Each number is 500 + 25 x the weight over the matrix's rms, rounded and kept within 0 to 999. Layers, rows and columns count from 0. Numbers have three digits each.

# layer 9 attention query, 160x160, rms 0.141, rows 0-87, columns 0-159
479485488474494492502566544526497514487488489471501472470533488495483512473512464492529566544506512519491507473544496495552491470469496508460507491516494514550461476515488472469517467476536548478515492514532499429508499510528452502506480486487497478517533471473519494489494481460502526487475521541498506488514489566542498469508513471479472494499497461544517511444523446514505504528468482512480502503511482523544476500497493491502476504529492533512488497534485479514501491484491476
480524474468529546510499474481500516484497504517519531476543487509453476462522480498481441495489439513520551461468472559461475513514507527523458535512513509502503500498484508511482504505461474520525491447522511494515528510497528520491469500522492494488510498510477478494501507517504487493522505488461490501488492479474528533538500482504518486519506530465487510485474513462467480517482509492499502488476525479490498484512531507507535496489538512492488491508497488465489485513567488
482489455518529506478474479499509482484503458535469495457497507479488487475500540533503472491501497509527504497484492519464519487492514540489480527531534475531497526493505518521497507533444464498478510453491484516491529460498513474518509484480481538493505523534503526510513545515482460478538460475480496526494505467466491512489504504512501473519481487465458487496468529443476498477502512522510494529488534472475480513493504546531522483506509483470494499521534466513481516518538504
465517549525429451509479517476430523523473523441532491484508542464559534520506534500491553508471534470463449504542545545502502486524514533499542418487439463545561524491507471510561499454518494476443494500511512495510533457500471467499530481519530583492450513459548421473500457499480493536520457499582516519580507528560512484478509487497460520529482544535522445492461483496479499494456516528463475494536447491480526546535475453479507508497489491493497537469501520447506485481471552
466523504501499519500496496512506480478486510488514534479441519510445479465490482533501469489505496500500511520469475497455545503520494518522470531500523470528515490488524505504479523506459495566471475446446448496472498474467479495499465533509481503499500486480499535509512549523487451475563523480487508512536502451476503527502505510515527502498475505499495468459476532470514492517520489514501498547491504511463558498481488529510568482470464444486482495507559509518520510484522510
488496533535518498469486506521507502444520509498515489517488488504503529505454513526521456489534505520462472502479496535505520507503532496499490561535497536502509535527494526514527491494471515494478470507486493535462493451496502460487480478476500513507518518547471525535475524530503493491487586507499522522477524479501488485471506470477535510489488484509488494524520559486539509464506481505508487508505546509490536503504500525476510465473498496506493493493473511489488543493505506
516494518516526500549486505493521522458501481518516450519489468461526529524499537523462557520535529497495472525511460515525511498503513448496539511499491516509508499505448481468493519503518486520503476549501528491507515517503466488503481483528513488528553484479543483504466492501498513491462503541507531478511552558477526490497503483468483535502466537488478475497527503512520531469500491508512485509508491518494474514468513531500484518491481497524502527497474527509472490490510489
532497526489491520484514438533476502501477504489505481558521512532505471492516510488442508466523454522517500455498454467476491550520530528473572443523481520513499483479530504510499505491507425491454505516502502469515494533498491512404466474517529462536510481440518454466510486555463480487458494535535515476452527490551502496503549438562485475536547494478512457472515450529491530439500502461492471447546516526568543506458521535566521542478506496426574514432507446471511481481505491
490505496483490480491457467532522512473496533524491509543532484511511497520482491493520536516510525511469480539481466491539499552519517453471493456531506476468533510502467490522513478503540495508498520523519521519531500486514469469501512496492533482513525508507507489486499461533477521493480510513519523531535555538500534501517485442495447518493481463496460463535518481495514513480520497509513436491499522532517502485487510473507509508528483489505524523504516534499512478500507476
494510532501483512522528495494499510506473512431499455446508502470495500548531515423469504464430500465529543464480475517486515472520519532501503419472470525519476474469516447477505522452574523469490494532527468481496501535531532498466481544513502486505507448467497414504430475427559518470500468550532543490441475537532472434518549538579480512529516515511507477523504412546483429482464516439517495480504552537552515492466560435492481560505471526442519514512438478442512421480447475
449525529503482513517464493478545545489522498505492529488470481488559497476554481537529531513499486508480456481547480472567477495500477491550466578527522484480423451533468524462501526516464534509472477477526483464495502501467507471508475508541515510512460503469532538515512481476471534532460509496531531522527474471479525488454486531531485528541528498468533476533484539477501506541485479508551511535507520501487477550445443489534523480491449540465468531540518490543474556490548516
502510504525541555516502481551543511475526509524523490507462478479462501506519517517514532502536504503472459498518458516501543538482483482484486505524523520522515522505472473512496498518481482535480508516472500550477501455480503482516515495522533500521549495517531528520519477538510460508477523545499550502489517494489472527539483467490506497477470477468456483474538480467543504483502494456505470496551497525479504487497519541486501483497462445509493475524483522499492503500491489
599524546424479514465487481551479501514493539435447512492486495540519493534527544484489538548482518486484512420570511520475512479525505503429487437522486472540449456502512457533526500461547504510481558551571489472506575449519517483446529533544494444526456453488509472526435482519446518505438411527547520545541524489560502494540570500548486539551522453459483432431517498534482448497438512416518470424495576559560536489470533448531439535516467526425575539496443462508510449551468521
490492496484511518512494565478528476503526471513496518498549506501460479468560475518482528503485516487540511476524508487504524491493493515479474492477487489478511509501502483418502508506502524514501516497486493476522521540495464488494485514500502498476472469480474493527517499475498510464516496478473438487494476472479483533531500524537518499469494529490504488518461459504444476531468501484474517456461484460499520467489521513536546456495503524511489475517534479506461475544513514
526499544528479476447501492497502558505493506482478488512547502473507468522517472451484531557478479500482481521525540494537472476517476513455483496511453476545482449463505468482507489476509551522455505480519509472530497508537521529569512514501495489509495517500500471504472495475512483525484427484466531502505455493564522468499498493492538514508515505455515468482512488468494491525512479488527557476504535486529492507542498503480484526507493505567550502538448479496471476474494496
490501486506499533494489491507510499493520462531497511496519505530467477489474503518495520498531506504532490514518476491475512493479450526537473520512498509489509496511512496513495525518483451514520504474468510484527517444480459493478491483497474497495532515513479537525511483555497478522523500475472520494452508476511485520506512533480502473511513501455496505488464509438503519481520496521479467517526490439502525484444511534521525439515540497533501500517486529441473476481528510
486495492528496465525500473470521536469505500518444500457511529496509513524489468431528510502463494517483483575493471458528451515485516480533511442472477487477513490495505473476493489485522540499534512496518523477541550509478507484514488484490508464478506487504517503503499495472505508541493499476508529488511511518505463458531470482516493540527529493492539448475508476511486536534490510507524516494506483513533464545504492476454473516497481535499500502485443480504516483463490502
477553535448518514510464519491487521499490494482509523497501522502480481490469492470503535506513510483445522470534513502538409503493464513515479475484503519457468443498473447501510504474539535508490571533545520503480485497496534487539523519539531509517498504516472436508466459501476451526423446518524512521541511521499484431538500504516460485531489526499483490450515466498496488462464480474476505474493537529503514489480506491471523484504494504482549492481506492480514467506484535
504493496534529535502505485477471489529542474496484493483456480512482478498499476518532459511520516509537490514504480493482510489499503508486507525528493517510561490468515502488498497516497466540532517501514488508472505478479502496501532503506461524518524512524500513519477500516506479489537505472508491487512560517499463486507497506444495495503513490505484466468507522538517505497551535501502515522519538486495511500495504486512524470532520482485480493486481514520504541501508506
482530512501534477486484545485506485510496504518494516492505504496502490461572509542481524490484461486498497480481476541490525507474497524479503487484526508504520518497482468479489507501495490490494521524502501494506509525502473507515502506476513498470497462502504526483460509487500466487498497482503462484499515477479507513539472493510513544505485538494474486485493510509473486496465513502501489468452501451509498482504510518536542487531508509454484512480512510494529480517525502
485491489467514518492499533459497474483509546482519536523538514516490508501490510503527516481474524497482514518530530518501529480487492487522492449494460456471518490525482491495508478533498515460498496500496491519490478498484450453450460486500470489496504514504516500519528445489477496500514518489489449518493472504503520522524498505518458536533483520512480478490510452496500449496533467517514443512532452500495524469483493487524530476494503474503474498539531490486505512502496491
465502517516508496485507524525531498460449485526494538489491513481475490484490484502491476521478497485507520509501481477511500503517510475516494506516524488474501472470499487527508461541536477507540538522505512537528530549520526463470521544515473467517538476488523529499507483482461493528460481546516506492507434494475492528511462501514517524507503518500521499526515485510547502487445476463466413477540533571482486480475524482484529528490487517478456508452448489499508477485516479
527497554477492485481519511498517547511490488452521531532508488477531495532500511527471521514468487485458497511512474479502519491481489456500495510510494477509524446463477476478526515483531488467435482554503494499478496556524498498493478511474460487533519503511536438463468524495470471507524491505506455517526451523475509469490561591522465524514511516524512493445506483538453503458494501450449527504508490534549518475479501504457482488498496518475518530528490436462532490513447481
480499497464486480505533520512524495540463492508503427480493488504515492462467458510523483498527495515512478482490476485484499532483450497565450517468480493476485552541490540487484469450486430506505452483478500455499477478454465511511463488525501554494473545503487546495484513454491506547519455455487472496502526511498468531489488509464514490525482532523470492521485485531500501484492482539479502463455482449516510504490524549536540510485525482542525530546539546498477553482545533
471471469490519486527492526467513506470472507483498473501521552516466451509518522532508526499539493488525491498551515493495485498496459536500466446498528475466498525491482521478496487459505509447445470498509552491483516489490477474516497457465498523517464477522509498493531546522480530563487513450529521525485492503512481510479533492516496493501534488491495533455506483489470529552467484506481461444500508487521486507481533543511547490514471498511521517480490521487491569497522510
549476508480471542485496456532467486525474494476519471494485516517543501498473498483469471558498527489525502460543504470504504479464508460489466456503493481481480444512509460476522448484520484480476514527596528403481450553510529519527473529550476485532512525504511482539466443477496545472468454485502505496489478601537479455514516501508524546550525466515509457461570473507558444517515472491557474499526546488524494496460490451468489520494515505464546478509451460523516475538504533
461531500537494535542530515499512515481483457497518510518486494470538524483502499516479495508515508497482456468514460468520496507511511511544482523462526489522518516507477521505524506532502474504506526502500515539476473516488491499515488532523540523511556519534517480514512499517477533576491502500442494506469503522472497506512483515492500536505457485480472502494527483538550492482488472486536465497522515541470524500488486510500522518467506499477473494477457521529497540515508514
526495478530513459513492550521518480489527531463497541518514508523481496462481488468468508481416487494484478503475516493516497522514510459492491524517505537481496517493476511482507531473473469459505504476506501475502525528521524536565533454478508489511454515502483515512554540513430533506512458518556481504476514528524481519509502498461505492513511469494526471451489512464463529512482510487469439559505511493500499510529490497506506481469517498522503485537526517492529495521534485
508518502508532509490468443491511507530469452542516477462479476546512527529508498516527496551518507457547480520577510508526492529501496549525500549482550477480497466522481467494502484504529523496478543484559551531520502522529536462441546508492514473536474491451485543503491423449498497503486491525526521492513520505484504543513466482513468487481445475461483485494483541487519471491485504446468489441494506520456468449500480464505518519483533489477542502424516525514474520513561488
491460512522508476503534527484512505444482500533504518470478497481488449501477499516534522446504517500567484535491541536511442510516561436525473510507475500517538532469496490522501469461502454503539507477485531485522474586512496504481540492502525509518482518529525531490570528490462495477496504516498493500494514493474513519594501481440495485502506498496494512525518537504464540512462516524497509504533500493519481551503507519483546534500476466530476434483479492504485494477497539
492528525512462550487488490499525498489479525539465493533470503494549471537480507525476501519541489531530489485492487502506528512484498523472473506489485506479479447522504481499469454513492486535476538520461502536547517548481491502527422490465528502483534515507514536481517475492518524471486496550520503502531472494473498480491523509472476536532493559497484488505477541456475413530484472508509476456500505432534514481488527499492515456512487493526503494491505488529521515543510478
484461434468477489510503517498499511495526504491514495552539500498528522505546520523501465462484505472480501514451500531521503480517477457488498484528475512515486552462505480502540553503498503454512477504518516474491496470476494476494540452516480478511503504527474499492578523500498484478458474543530477479507525520518506504522564468484500493468570458497540530508543503490460608529473494487547536565530461505519489531486506520524441525506472539512449485537493506468516459520530475
481549438518517467484465474529512511489526494506505511523499490497478467502512481492502451443512527441479526478536475520523482493497481493478520515533497512463492543489542512483457459504481491466530503528523508488491514485511493422483537493505499495490499481515483513519467475491514531516454523504508503510514517515481530543492508510445515479502478531497463506478522491514490537513489484566466484525511482511466503511522468518504484514484511448481517484517509488486503515505522492
472512567506502500547484465479507514514500482499524444500492507470470518482520472499521485495511548506480475466499469495514491500511486496530477473476500495465498540493516499546478526523492483527516514500515490486513506475509498491567532458465485472497507486514471488514499484480495491488505491516533515527479443490462481486534492507499468464509531520524486493506517497499488486526510445506475515493514499497485532520534469508501444512501475450505530531523528504518513504479503493
512458474476536517487528504483508530484453513440498513469504520490490519506508520526515515526521441533518506537542465517479495494535543479507467468461513473519521455460453509513453482497522514530504527529524480526509507545477510475524461515536525487516502508497538528464459491525496482482471504514466501460549492508467488482508571465559534497462490455477498543509516476483467517485496520496543487476480500458549484524453566535509559507532528537507480473475487495507478527504484553
532489495522491493518511470560513506508511523460496524515482483483523499437493486478504519513527503460528513468522497541485549515517506462500495506492550477505496485477559485512502495513470500495507516485511443486489469503545492458488533450455490490488495508491492526505482491477488488485495525516507480522511532486519545510506489519476478472514494514484486520466484533510472520487519465500469504512493505483489483520493487493502488491515499487498485493530460515525459534508472480
509554504500493516488466501528489490515469492511510477524495487493491483471512481513498517464497537476502479467510488500467487507483475509496500494502534503469450519502511511496466501502509509508532483524513468489508509489498505455463528463483475476456500506501490471492518506473487476506520542531525530497513520472492524519518485516455468476512520522499472507496524489495522510492479464550482459491512490489499496516558471503499477494483497497506530480499514529520494517519525496
516497555476501528526543520435492518468461472541514459462493510500532508503523547479516537506530518544531476493455500529489486481505491494477480478480468507479500487490475521523518556513565488536502517481521492494499501515482504528536515511490454511493534471502505481518496453512508494493487478511485501494478458534500448474515507496546471485525505485529490435523537511492517467522498512468500514510502528507518528484494514495479478497501504537466520463496520467483496495486477484
509489474444486519484494511509496543474507540530502524511497538506489488523465519488492490480492497493507485503487433486505487496473517464531497517462489519535556504464537543468518462510481434468477532490512474476481493535505459546504501498494473495524505518498506512471470541515533490447475509516476502500500517501482510529466474548495528465500479519496485528495534461500523515470505523486489509474475497477483511503471522525528536516485531481521469475494512508491484517494529510
498491488517492514545499476496516485471489466481528449535498504526456461490531513483509435510468489499488517471467529537496490503486464512508527518476485490492515471510512511493522477511488476488498486465505468470467510489477498464529474500536482512479490478526492495473494452506468480522538472546530443518469538488487505498529481524499530510502490545512513534510502498488480500514514523530477534534447484501513513509542497568521528494502477474545456503534504518489484557462473516
515463490488503535464521526467498534476493521506513496504491516504503476512483540497541489526490503551520463529458525498491482479502506526535463484514474526539512500479500506491510492462522489516474483502506518457504489494507512496471483501537517525531499494522510513478471500532498481493461461503503486495513522525522484506478505483538506506491487469516507457520526470497506500488511522464508528497513482503546495490476525504518528500483518521487488480518533483483487502501440515
538541497462520455512496488507490512514513534546484534486551480508526494439454517499490502526493484489469477485524507497512510491522472518465519503525488500537497479479451508538509484526473480523515479519517505544514470519492469490486473504549528483528494461519461502518524450532502518504493497476476507519469490504510451513491517496490489474503536534496483484468468488471472552524461524494522498510515497513501503480507508524523534501491465497498507511490520509469509514502523455
518503506512503541506483547480504554492470500496486467470469483483491490478462492535508506540484510506504459534506463486460513485480523458462469480453545532504536479496477480546513519495543487501467521512521490526555517523514482486488496518506500500526514482457472486531546476491526456481478545447507497453469490484486475486468501544514516493462471472480532545476524489512505546511481483514477491505510470514545466562480503482510495479520554502505520505506498516526484508476522521
495505511513471479509504510485473521499518522493449522510491502495493466562548492493473493514517538514534472471530491544486524495446504526525477520476561472474477438519537473494501519475460502467477516468484501533459455504502490470455491504463525463472485538521503512496504490485496529487470560532494466510490479540504510489535497485532515490523468458545489545496510519484504525507507512469473506518498510458493507520507519517530485511515511484502476458523460487549471493504473440
490533477493536467514461476497505508528524511462483483510487476456484513520479457541502489521484465473539511489487495503500509454508505509477548514483489475478495509535513511560499493564461490500508503530518523499481510470516455483503492519490469438458503495485502525499517466479530491496503515513512522474504513492531500495515486527476507492483485523495513518466495515504455503503485468495454511498448510477493524534502504503545518510509483472469509537502504535511475537520524488
473552505501504531470503506516508483536518546492504490530510502519516461511537511520490515554465504503487526507507464524511522497491530460501473489510529507510483483522521504464510504500468472459490474530504483510488527520538508493470481480480505519500500486500508475513493500458501484481501525519476462506526531478490561471488514518485510504575531474504442550466494518490529504511505479565514509519495454512494476482502483551517479502491468482512440496473521483535524492492473487
537477468505512491451512502487537539483519478504529486499509494526556496487504497488492495510503482541519494501471528492494464494511509521522501480515508504514492490495466503498490469480497504506487494513507515473464495483505473494528515520540511492479510509491479515472517529527522508484463454489495520454519465545499486497487496493530504500490483476477497471508483486511543513520495507513514520514512521520516503491517543477446511527538552541505494498524514522490490514536485527
505500521480528498462514481473492504513538509534444494473525453481515480501503529496498500492496510473488554484508479477528489484481506524467501495512471516491509480520482477540502485488450535500479448490493486526486508489511501480512462470495517501470505473529477544476500488530517535515499503447485528481428500473534532509500459489536476493496497509553494506474507495474474491521463493495497492491483515479528498464509534536484495520554473519497503518497488500503489535508516492
463527534538521501527509442491449461501472485487523549472535507534478506509461471491490476526521483480493485464508517514491471516534486486466495482526514467496490508492508510494510493540433545521492504501503474490528484496487487473513516490486499551473520537460498500536512479452492546472500477504479513515470467503487463492500503496487474505505459507505457499469440459512493539514487454493501501458545490496507521548511476492527479512520503526494526509497461557500501503471484460
463497529497503514508509516515504498504473453485499483531479466538505520490478476492504473519496502530534465512485536465472514518514476532502487488499527507473477534502477521471513508455475474505510473454527497472491494503484507481516450519511511518517493491536525487486504463524482531537502479480527496543507512504469469488511516503514490515501521540499489494515498474515502503514540529558514505474497499477514496448508512520500487512521497494523493507527462505495485504548479523
449495517443521498501505516494474543458493516494519464467515524503480507526465501492497512458499518496518500520458495474452470474519505490500521504489421561507570470499485499522541496537507511569478481512474530452526512510498501506499451467553528494499444507479488481491476499512504504512525537498439478465483471524517512488504525531522482529486547513501521483490549457472493525474490459454494472484462459486570534549514501508536499533456504478496466478476532493485481523498466511
484537497491516526549512504508459464498486503489479511554546512517497510507491510534516492486514504448527477500507503510529510498501476471464496507502516488527480531479524516494510487557487511522503479500515504503499495474511484493496512498514503502518509518475452506457502520475499492542542522499531478499506536495476549478501523543498518479479546579446541514508527518531478503503514505483490457529515506461464494478485485497522534494503510475496487512545484509476517502492476516
550523529534505530462481482492478523451500503488553530535511513508435462466559506513541529529523507523525473450489483533505471459444461443518502506498536461502486503495532491496471487523539509508455482557481544499492502531470505491475507503464492515542519484522486487481465546486505489477479503488537487471483498490541575466525476505498525535495441501457505488482524525524552493493475464480501497500496499487503478495515490470553492479485529520462523502521465495512541502513494454
481524498484499497477437501450501500524466485526494494500448505513467502438498548500478488504523507503503472499544491525501533533524542530488508473468478463498519536490472455522469436511496462503531520499500499465479470525512484520491516487428495531502513432503520527468494530459485465544507519483504524544489512487491503489452486482434476548513509495520525524502455542521468511502487495527470509506461528503475524460547519532510479508450507495546442479477570535478525512509489495
514495503467543470527459495458497495507498468513481471470498433474518495504535525515491487486514459508506539500473504494520479497529479496499523562516493503506530498520516498492551485505449531503536572467478505530477480498475449502490482530466528468444495510508483514490521464478495520492490504512526511500552519495470512517501487474458518503481486514521458506507473487484483509530509452480495483462499478518521486515483508514511524485566487465512492500492499485483518507468521516
514499510556487517485486466453481532514460470544497441523497501504477509465432514517503490540521487492474465507464524520490490503508456520463492491499545497473510506545516510539536456504502530507469478492574502468521453469571507507496470500477494497483470490502498545495504505529486483507519512514518495528457555475479545521472441511457469499491483505523487560502497483471490522477503490516499503508491501497464458511477492494506496470530526492458534510511536571479471532494530474
529482513467474491463529560491507518440472456538517505465482517479553487508501553473525451472506526562476493516477500505531497520526509467559487512493495472528499496513490484485515526477574513462510506474501489465496459513510503472526475511527523507517525531483495464470475536520516497508539470485509513484543508533463493484516503488522478509546525503505516479532509501497485521531488517483533511467506500515537473514520502488475527522485533477514463497500516472497509476519474580
496495491528536505481505506519516463527486533500505503454448492481556485488491472508478509505453469492485461500514499479494503511481475526534498478506528474497495490517441545473464501466516482551481466469523468513540475475511421474476511476506491509491485503511504491533490489512479479462524485514531498517490535467484504505467524490466479501507490511485516458483470510478494495466485548544502502488476501516481499511493498480508498534474505494509515455495512524483461488487512475
542506499476486530527548505488471546507463506531508478509501476496563489530470517534468545561440514469486494468527507496503512515513486492484480460503544473480489503439528508484521547479481489496506530488500510523510500538503505527538456537487496540518477462491507481460443439515517488506503480516471521530530517516501481468489515498511509558538500470509481484499463519483502489466494479456496522482501464542516532484475471531517518510506566495451546492500493487451505494515543557
453515466506474525457484495512503485518481518520481532538495506537481534551484495499483524498526490514512527466523472471520509504474495488516445508486513463463472499514462491492474455527490487469481421447485516554519493462519518453499447537506500512479533493511507506522517486498537534504479556451469471518501543473523493526457474508427486426479498531552459525495476517497550507541521510502455540482512460474474502531503483516510503476468479522542486538529550517565499527447535518
478514489536494515528500526502481544456498513495526493532504510518510528502496481514480523504514521463520500536505512524492501530449460481523487487485478479428514532469507513474553477535506524443499498479484492520505448489487462513521477505554525551527477439494441511472511505521535518525474523547517495510522461490524508534507493521508527525535459502500504506513533478443543463468482492464526465554528442496490526496482489462489512529456515448457483534465511457465464491483523482
503509500526503491492503537495545484507489503484487491456470516534526491517479489505480474505536486470505471470483469521476460497482491504494479525513452566470505564465516486450511484505488467459513535496516474462489527483478513589490502511560468479447512528493473480512519482465540482462498518550461510468543484502483515477531529540450517539561452546467512510529458501557459488485548470490527466484461434497557516483478514514510519482490493502549432491496506513517510463506514489
519536476528468480537510530513478488475444514472476490466481501487497514483552546483511512490540475489466501517503470484462564531553506535474515512462505499492468473506448456499458499492528471505438485536542515503537526505467498489521491490509499509517469494470536445526454473516533452543522509529523522472509462504521473518510555489500507462491497515485489501485504479501463486451525495514492527459445539538520552492513522494448473431508528526525503507527475515515529511503486484
544511520536464489470479514482480474453515495486489485527477483479477520448495481490514471505526443440484498446477512510481519534507510547464561485468506503497506442496509528510515509519510533450522451510481504515500464481542532499507512478479536507525473476521502497481439511520506470540502517512520536503477534470520515523472494576492523508500497494463487503465496487474497550561436505490497456469507524478469512502522437522549435513512495522460520452474494436487531461483519508
546520485508474468469527470475457474460499514472501494501494509500517519525508494498486475526521455505523474525452475469501496535502494505497504478539508481512474498543540507528508500505517508481489491504482475544506513508514468478505516487484484497494490492506523472496533520497425506492479492517480550517520489474463512527512470496482505499513493487506440522513520525484466532488495492507480491509504511506479516486471540513513528508484494499460517528532518486506530494499509471
514504479519479483522515473514494508486518494463496533547520486532507478516531460482535480499518491486501475527455470489490484508484479529479470536477505481506481469473491476467507514457539493522503495503466521491485530505478484531508544461521508499486508517483483525490540509503456494512495482514512487503495534538517483465566486524497493480474504513447472497550460509534525522459484497475448534496530508491479471457519482527492491513517498469517529461511455483508503507496484489
523506499516507540492562493473515533530497514498468503468484546526486494503459476471500483512490526555504521446533472504500464513461450478490521447466505540507474545461504471515511500513439499495500528513496509490475508470525486544533455504461481512509520502480479491535484483528493522458506465524470470498498461501509472487494444515482515508512550503534508511493433497501525490498522530520495533526471487496526462500502504498485490471508498522524501531483537461519475518518498495
543488509519450468528499517492524491494501477478509484503539482536486511557521509506491481506493506499535504483477523481453490516517504513549481488533508490466452518535504492530514499487532507470438532525501513475505537456457491499514514544504496497484516473470493489503479507511506473503505486465529510474516436477492514468499478493500475492496514488540493501524544541502502470466491483486554513460478554545484506511493506493504525508507492503493466503537505468445575510491493524
499517497478510519494504448523491509523481514550483456458512510455549492500476534495489562508485489491535471481495508492456512457528479504466486507483488513512502466444472488480501523557474477557439527511510537498495514535511501511480474532492504502537538490467481513509528467505471481460470545527518509534511531527504494501450498515542538502543526505453497466496498511461514522512506514478497500503485457569515490475511489484491485555504489518439507484455458473498465469513492462
502454470459515508503477493518502541499488446514499519486495471506494513457489470507500504492539428530520522526515508486488529487496557485444552503508493497543510527510561477506511488535479461487482531476509483488497489513450498499491476472500490483504486486511501464536521484535497511504506516494484539499478526471498533502521513508435523522502474497513535467464508488487453507490543514509486467489477487500481497532473492534490514531518486516501525511476501491516501487466510488
501522520478496531459506480531522486507506494486510468481493512513535486507551498520491505564483519482483510482522498522487512486511489507493492509480492464496535473469471507505499487504500501496445519523500509467537456492529494538495506475488491529532499453486459499532482491502534515470460542479485485526528501537518524494527539497557538496539501489459519486541531517525530488521472487488501511515518503524507509531491525510497467523512507503473519546496529490428455506496498492
475515492459527486493501482457473496486479488500513489444528470501505508497483534517486535495486498489485452547498511519491493469504495483455482497491499467457474505528530518505498464531480509513542535526479489508449477495463489511517493483493497497506484516499509476498532498471478505490500526524512497500499455487543519514498527515477502508475489520505496505488490499481504486501503521504566472485480458466499511493519501451481501505536478504490536523480503510526474481477498495
451502462517456491520463513506501476487529480461503468508497502509526493533460521542524486460554520478457505525497498497505468529488521507518493541474496499493437528519510505501495469452505481466507524514462477472493488503468493494474478445470476491519478515499530519496493501516537491571534483506535521482448539532486519457503460507452518540530506489499498527514518497492523510502461506509453489513539448505483529508501509518480498519534477490496489523479481551461529468497504507
521527505540495523434436487474506503486517486502511478516485526467499481478534482488520520479476538508509492480479474530478460494500485515510455481486498478442495497456493503506495519489491519509466466509476490474523523530533521505502491504549510520535513490499489525512470485541486497490468490535490474466513512518459521506481495526532520489500509484496532474518551510489486500537505476453475482511496483527485524506468508528507487516479465506479524484474529514451474499494463506
530518522508476474467510500507517461475471480502514503516505498514486495513516502520543542461490511511451484452494469494493455502478478491521519488499502495448509479453456505501500508506501546495487501544505511482461489513490473502524464434515512496500482509495489509500447492443475467519506508539511469506510510519521510501458521472534532504513488524503494480527501478511535513515492509449506442505500452530490506512531499499507461506518540512515518494513508484476461483457478536
516513554523486488522498527512502494490492481554499502535494533512518478477520584511474527489495462527487513483495476509519477510510521523544484571490472487522464496480551509466529501550451484471475531513478509515518522475479486503492500519504459520480522487476468496470532500466459519539475470515501511521511514471462498513456429512487507520480477550498512510499507514460490514530495527543511505445517466510514500488494502474530529471483519471527462530511494503514478519518475485
502493505472532503493529534516481468478494516514502468490457524492469509493549485487494491554503484516502493467496505491533488557489480506496503483506493475515486556480481490509523491498432486494489462524471469501477475506522492491548507489514514498516496521512440550530489500500519473509529513525497462525477512490495547514478501488502493490524496506505470514513490483473479456525536489476491534499522523503509467492503526539572525516506505466540520522531512487519537508521497484
509519511512458529484488491497527489503497461524508513500500497495497475500509492524469530480509536500497496498532474529516500540497483495535503482512511503537529525462498533535461526525478502470514457503514497497480473514503519514456533483503509510491520464502496502477459548527488520480536503492472469507518487531489477516484498481510511502506526530486505475511476494475537518547514506526448526543463475496519462475520482524472500514518510524493496528494529516483462513512498504
487488482494473506501513477552531534514513485514477492510482475531524500520499480472476505498490518517492478456475525491447487506526501473509487466534506496493507466470502482522521537471511519500484523503508497479474538482477552480518534508466475492516479511489533506534492518497527480516480518512510498495512485509495478463514492513485523499538509516501501513504518496503501483519482506509500528505479466520513517536519496513499491514477500535505482512540513470493520508550484546
526481538473524500506548518499549535487472475463510494509512537501512516480505511479501493508481531499495515480518502452543515488527455521513471504469512487500466508467534497482530499491512482524485483481493516490531505489483533523487510456538506509487498485491504505488525520490504498502491479466510498478519505483492493499493483469472565509535514498481496462518480511500541452515501489490504498484546515480500488515482539500493492518491478501494524477503546483495510475516497453
484496517490532459498450505491497480484488555487492503485504466434462484484495493514514529489514472468511534516483511493443499520450490516445522529490492520494505489516502501508526487508502515500501507536500489490489509501524494480484460491524468509508512506515473553520518494498473506476490510491465516450481490504527528532499479547481504498424465479535505496497472459522494549466499500488521452479469482495468499488469497513503549513520500516534524475482474519501509497499492485
479522480507485474492459447503474514508479503527539505502537522497487469458450467513483515489511521499505478531467479508495522461522507487469480475528540511469524485505521460527486463495507500549479505504491471489492482500470536488524491496490488451510524478471514476494507522485495494500497497501492505516518481504511453493464507530527468501487501532512489494508537462495490529497528531500530483542497490443472508452476483472517491484488499494477513512489498521507467495501492510
450513517516533486510534534508485506506507514509524462494520541511473502474417477550483480512522527479537482488488531540511507485559511470481545492502496521538467497521523520504517460503489482549509492517515541473528505480533503521499518508484524506494498481473475495515509519520487512535537524484488535515488527498498514487488512539486484498513503525503488473537484494490484495473549475462486477533475475463511520467470489460502462487499495487487500508479471513511505505513516484
530497492477478490499522496513504469505519485489472488446431495512472513494467514471482475522486531471499522474471491468497497493513525489545536458474490507471506524485492494479481524488520488464476477507483493506532477488505491492518465466552484521544488505554517520525485497510517489478494514485510494529499500463478517501524526490494500512515503480496525563486487505515518498491467513506489516520496497542449473519524551526489462486454447510530528541521518467516531501483537486
502527501496476466487471483535551533509487502509498505522488488499536525461505510476487481506480464545504475500517524484511481431499534488544498494497527515518509511554496520505502513473485514468502483480474547519525436502499473467513482487449493492496496487508529469519490493496488510495524499499481489479460458492489472503486511452540485503437482452499436486472483529478529469498474502505527508517504509524512550544462522521469503497471507503523494473454481477551488508508493495
474511516549499495508524451527512525527478500484492496529497484520532519496473493516528448534539510480495477501504523529507485489528487437451487489492506473528504489502473503481528507480527478521420482532527528460533528504530521513531472506482473518527483499459511534522495477483503502519486483542523503528462508511478484446480499514506512478488523515503482502478538504461460519508450509496520509484506491510525504517533486509494499533525516513433506518498475478504501506514457474
486526535511505492481533499505529486515500503482445493533517487492504531530481557531504508533495528450488464499478517490488488461493488501478503470532450567528469493499500544477483490474480499463517495505460536523501505470491469511521503458525505501521481478503488510488472513494484505486456476500475457529505506516493510533500489455521465532441503523452506463491519490483541497501470495477484485514519504530502547457439500520547544468500504497520458487544548484478508518477520504
509536490489491457442529452518478475505459486502504463509522538466497503503519492520480515494466520521500510466471516570517535459480566474516512450480493523459528502494502492529486500468498487514487515479511472502508517507472487507456511503492478452502514480490509512444528536507533562504497541494541471524492484476511461464535498551504518522476526537545500531469562509492493474475504491505457493534539541517466513505529548471501471454476486495454517549490477449494475499500519494